Part of a small language model's weights: biases on query, key and value.
Each number is 200 + 20 x the weight over its row's rms, rounded and kept within 0 to 999. Layers, rows and columns count from 0. The size before them is the row's rms in percent of the matrix's.

# layer 3 attention query, 256x224, rms 0.149, rows 168-171,232-235, columns 112-223
098,187,202,256,182,224,197,204,184,236,190,184,226,197,212,189,194,187,220,201,184,180,188,206,186,211,210,192,163,200,179,188,242,194,205,224,205,202,215,176,224,200,231,207,177,243,177,163,216,209,209,188,177,190,225,196,200,205,214,204,191,193,174,213,214,199,201,210,178,213,206,240,201,183,205,223,211,156,214,160,205,191,213,158,187,209,202,183,212,192,216,186,227,166,264,200,234,173,229,222,185,202,211,216,213,190,197,219,202,185,250,209,187
107,191,219,175,185,189,204,194,202,170,174,225,194,219,179,222,218,215,177,236,212,164,216,166,186,192,196,218,209,194,202,205,183,206,190,180,180,201,237,215,207,136,207,199,191,222,222,205,188,199,185,184,210,188,174,169,214,180,229,227,181,215,174,205,230,192,178,217,196,191,201,210,194,176,148,207,195,198,195,180,198,152,186,201,174,166,181,198,198,194,194,199,171,198,214,184,221,181,214,192,188,207,194,219,194,208,248,191,215,188,204,151,187
102,181,188,149,180,182,204,181,216,234,218,187,223,219,230,220,187,202,188,183,206,186,208,226,214,192,180,198,207,200,206,215,180,236,151,203,213,210,193,181,192,199,184,204,202,179,223,187,212,187,170,197,218,208,174,239,196,219,204,233,204,198,212,179,175,176,219,191,197,182,217,199,212,201,215,155,207,226,242,206,235,221,210,216,216,218,172,215,197,211,232,204,218,192,220,213,198,233,193,172,196,198,220,153,174,189,177,209,162,160,175,213,239
090,211,182,194,233,203,180,221,204,206,213,215,222,199,201,187,194,187,201,209,186,200,142,208,207,185,208,203,225,189,217,181,204,167,228,189,192,214,212,161,220,201,189,181,196,218,207,209,176,182,224,191,175,182,217,207,174,180,187,207,203,220,179,179,195,208,232,199,205,184,211,165,199,172,207,179,168,173,205,206,182,175,184,193,169,216,203,167,165,200,210,220,220,217,201,197,207,202,230,175,169,231,228,180,193,197,205,202,220,200,204,193,221
043,201,206,204,182,200,214,177,216,204,224,193,210,171,220,177,232,176,215,209,217,217,193,190,218,192,180,170,249,192,197,237,190,186,197,242,212,218,184,210,196,210,217,193,201,208,214,199,184,216,194,191,198,189,202,182,223,197,194,215,176,192,188,213,194,188,235,216,208,214,223,218,198,205,193,201,193,191,198,154,204,211,189,218,197,214,179,181,203,225,163,188,192,205,224,229,200,240,223,183,181,162,215,204,205,194,189,191,195,203,207,209,225
050,185,177,191,220,222,207,167,214,184,178,198,213,211,217,196,253,178,164,189,173,213,207,185,211,169,174,172,237,186,210,199,226,166,200,214,196,215,156,221,200,219,198,222,228,193,183,199,219,198,175,188,195,221,210,202,217,223,198,245,183,186,199,193,202,205,226,177,203,232,215,188,173,174,188,210,188,177,192,150,195,213,171,225,134,198,159,184,169,208,224,183,186,208,221,193,241,184,209,214,172,183,212,224,200,250,195,192,228,196,171,198,211
053,207,193,195,178,218,181,202,193,202,182,196,241,209,209,204,181,207,168,190,224,229,189,215,180,168,165,200,185,203,207,196,198,216,198,186,191,225,173,211,232,171,202,160,205,142,199,203,191,235,198,181,244,169,206,185,210,204,176,221,251,167,209,199,195,227,234,182,182,201,216,199,186,190,195,181,181,184,216,205,179,207,206,214,236,210,196,207,207,215,221,206,198,240,205,207,187,227,176,204,193,204,232,174,165,229,188,208,241,190,199,199,179
063,196,186,181,203,170,193,215,233,219,229,234,158,177,168,171,198,194,201,228,175,201,184,236,221,182,194,177,210,184,232,185,216,202,203,209,208,165,179,188,167,203,198,240,201,214,230,164,208,204,198,212,210,222,211,244,174,225,202,206,158,198,195,212,190,172,197,191,230,200,201,176,209,209,172,173,217,170,186,218,229,223,159,199,174,184,220,197,184,190,203,197,185,212,234,221,187,184,226,206,200,203,196,235,187,220,245,185,214,203,164,223,191
# layer 3 attention key, 128x224, rms 0.155, rows 104-107, columns 112-223
060,195,222,202,198,218,198,170,169,194,211,204,175,192,197,197,197,212,194,204,196,237,165,176,205,171,217,209,226,170,183,179,191,203,200,189,211,201,188,178,197,153,204,204,227,206,182,199,202,225,241,199,214,206,175,203,168,213,193,151,227,180,195,199,209,208,171,199,178,191,184,182,172,184,206,205,195,231,198,182,217,223,194,236,213,185,182,216,212,199,158,198,218,174,184,191,201,233,225,211,206,172,211,176,207,226,168,203,201,205,181,236,228
064,180,217,199,188,211,173,272,206,174,246,225,204,191,196,194,243,212,201,206,189,212,179,194,229,245,227,200,161,211,161,243,166,181,190,210,243,204,218,206,189,202,227,201,183,192,185,197,181,148,229,208,189,219,219,216,209,204,203,179,187,226,189,190,222,188,197,216,238,197,152,209,211,191,203,158,208,176,245,213,196,191,214,165,201,205,209,163,188,199,189,230,208,179,222,199,199,224,210,203,224,226,205,181,212,194,215,211,179,205,233,193,209
071,205,221,176,231,195,176,193,178,187,197,206,197,178,201,207,197,203,242,198,178,187,203,192,220,198,217,220,187,225,175,195,187,217,226,231,189,204,215,188,210,189,202,212,173,199,229,216,169,208,185,218,231,205,199,173,225,215,204,224,214,237,233,207,173,175,174,165,203,208,210,211,189,205,218,204,207,176,196,233,198,202,216,189,185,207,238,194,202,220,237,198,207,235,201,207,189,205,212,226,174,201,190,220,196,139,229,191,180,200,191,202,196
057,227,206,212,201,207,162,202,213,206,196,196,196,207,189,166,225,222,221,179,234,179,193,192,168,202,205,216,161,188,176,211,197,177,193,216,201,215,233,197,219,201,242,222,178,187,210,191,218,160,199,191,179,210,198,225,222,191,201,185,217,218,231,209,209,216,236,191,198,199,190,191,165,209,225,213,220,218,206,201,191,223,191,211,159,183,218,196,206,230,182,147,229,230,216,198,190,172,175,219,192,192,205,194,222,161,214,188,210,151,182,209,191